From a checkpoint of a small transformer trained on Wikipedia: no biases in attention or MLP, a variant of Muon for these matrices.
Each number is 128 + 24 x the weight over its row's rms, rounded and kept within 0 to 255. Layers, rows and columns count from 0. Numbers have three digits each. The size before them is the row's rms in percent of the matrix's.

# layer 3 MLP up, 256x64, rms 0.156, rows 0-42, columns 0-63
114:155127134152145146125103160111071163147109154113102099133155115153107150143109130138106129137121126105148098106117133080140160162154139126128060124117149103123125159118114114148144175116070119
002:099143103085117142151083145166083132178124104165138106142073134128139178112122133113134101127115117119120108104111126105105109103112086110091128176132138131105150149113146129129148123165103132
083:132107069142100125140123126123137162098161062151124162109108125129097105126122122112140099127165115108120145145158129158081128119134175113144157143126106178135151104087139106155133158131144143
007:116128145182101156095142107121162124135117148155125128120155145130107070151163086118153116104127121140164103134127147104159147127137150136137127098109139132167103081140182112132144157125164093
126:129178171139127145108142104126134123117150128105126090159138161090167113125151101109148100149111158166115132138097142130140104116155129099119103091099114158105095111152125150173136097089148163
139:157173093165103139129130096114141113123127104121153101170164156084095125090152116106199097137092137136109154109119103141139127168140124129126143156127104117134123130177107119126129146117103121
131:139164162148122124149156124156147122143094123139092138142121090164113136118138066170094111111073125126102151160131125131111165135123117108125127138106090146143134075104136127163130141145170107
006:130126170094135125147125145183117136139126109162127120138129149099142171115136093088152101125148131135082162113145117075140122093132105130081150120123138126092122151161131155136138163182142109
011:136145130112148157143076157164078116204109124148125088141115125106152174113137124128127123139117093134128109113092125103155123132135096126110111137129157088135133145142165108118156106155095100
008:109169089169091169103116105116162094142149131153099122148132137139100091112152117132166105104123119131179088127117141123118139137117115122131139149114125154175147092126186102134140139118160109
026:156147153104155118151100147178115106150139134150104109152134127102147180113125107113155119132153135131078134105115123088147123116140072123078141122139127108107141161165132125130117139163098077
126:166088154122116132105117133129124159149128101121120130128132158142158071121155140099153136131162127107113094112163111111131113116146135099189163089142157097132093086133151118141133160123110085
107:111121122128153144126127129157157113157098166154162067151154150101142170129173090128133139117114096152113115096107149088143122102116101113117142148067124117124152133142143134136116121167129085
012:141141141119130102160150086172169102117147141152120128141139114113121155098132085104152106105154138131083146096148145119139131125134066154082151153103098157100143135163119146139117157153131102
119:110121122185099121097158121130160171131135159136103152139099101132097105132126117121142127114144139089130125124179134118117118157139136119096151128135084074113113091165100152110132149178160133
141:087109149122132145097153157186189149149077101135119141121115137140108129149126137160168115127088171104136118124130105118126135105092142142127134145121112134113134111134149104164072129150113094
004:128124130139142122120098151099094144145124130116153108113123126150155130165121164153096164150116128119158077158069126154131127134127156105153093114169139090150118134095122098109132079108086109
128:113143124108156118139119156097151145125094138155156112117120115151126113104115145149168088145090098123145150105114159140100168120116098149120139174073151181128118146102110153100114122121171099
007:107120154103129167114084178142072154193084103151133107116111134102148140139130128122133133139096097143120136128124114087141107113124136110118116119125171093105107146126171109126147119160112101
019:180106143139099102125121111102131123127166140128096136122173134144138117153106154124143164125163127134079160138146094151109116160126148127112147095117080131141155141173102119138088131144115070
048:132132113098152149154105140157129143171115091148145120130052081130123143101096144110132124137122133128149151114110132163109132133111065146108128184113131155111156124109145141131142134150087157
144:192124138130104180101093157077155140114139120131126133125115143131145105112114153135104106144122118152105096110158155142137124149180158099137150105129140143110113099122082138097143136089119166
147:111170160121173135110111069154114163111083144146135111132083113124139136179129142121133093153131138140123146104121178122139096113132094127137126137120154169129084140108098162134132129096142110
010:112147079155119131111135101091155107111142155098123126134128114162106085102142139160126127125117126117195077132109145166115144152120123128170120145120110139170122086097129105118129121078134151
005:180147138138137102160136098161150081112167140142098129153159125122132176118121111110136119131177141133075152108122118127147141143143089148092140116135113128148157152181106153125105128142133091
128:128131114104139145119112121103134154139146136174107168131122132153169118158125138116113132088082140109119143106149134130047148102100140092094121147164140104102127136131090147180126142151122154
008:107116160118167139155114143164084142190079141145151110124101119114157176135151107124109127150110110140117097118115149109165125122148102135130100130126169091118092148134136148114168118152092131
009:123106144102117148121095195125075194158104090152158146120108150150142129166099158119131144148123130128124164142143099122122108123129180106131121114161167104122118150109149116133125124146117120
006:113110159091140111150103161145069173155082113153174122126092138127154162168106129114102144142115122128087135111120118112134101114133141114116105124159148102094117165119116125128127102142078119
114:140150113134054180123112077136144104088099099130162164136113128120161157128121129105129154114129166156140128131127107115124131090161124091132123143163134164125129126133109107160137097098111156
133:120085134149107156131123123121106121171140125139133157117127142114150086164150119114142180101154139189149128126134155156114093142107091120138102124125087104078105113137135092158106141156101150
159:129163134115148151135071120140113121160095131155126142124167148124087108098134093122141104118093139161109144134094139125169155162160109142152088136125100130159081104137132126149166106086130132
011:090131122133101179097101158119099162182092115146135125126116141145108084133141114124150111129091105130181113125135135109139126138120154121150109127131157109144100091104192096124164139125145136
144:149131107146157112135107129113166108103143109134130145142099051136151180145130175107097139143125111113126118149119155133111165130120143108109104138176122102134097133137111136108178140095084122
129:176129115114143172075105150143159135076128131143140144148129130102134153156109153055119114105132162171098128161114139172141119111141150111102116128119151110116142106137111110138118091126119118
127:141118149132097120120110125121137151101116100132139132119119166115162085126106121076123145103144146137120133136098179160147145125070137169123150131126111127171102103154133130183123089092150161
017:111170124152165121126141077121167085125123187110131097153150103129131126098172111158126126140120122139172063120101165140140152146139086141152125144127107126160114117132117121121141127096128131
018:127122167105126156124089171162087152177095104171142106122131146100141139139137101099151123131125102143105151120124116074152114106132134119096133107122159101115116138142172107134142136173132085
009:107139149122163118153141097178129101144120155137120111136109115098142190102161095120126092131128132143109096107124154098141138103137066139103128149113131127101112141154108179121160148169126142
119:114118082180087147106136093132142132142163127182094134102079156137109115155129120130141125115149113144099117115138117118100137142100126133127143140107118127104136099140186154138144136187143089
028:133118154107111165102086169149100160168098108163157099121142148102125094138134103114160125118120098140132164119127119075148115110123153131106141115115143108112131116128182078148134142160143094
050:092123117166126157119124130136144145166096118145112158096080084144102122137121130142131109118096137125124081147132169160077134112133102118128143169132099167115122100101129145128158151170138170
141:147158114153121134113095122094142166095152136086154067154127138152110161094101151141130134163134127126115099097165121124160155139160126099145136108158091095095113123143129129152147096113135155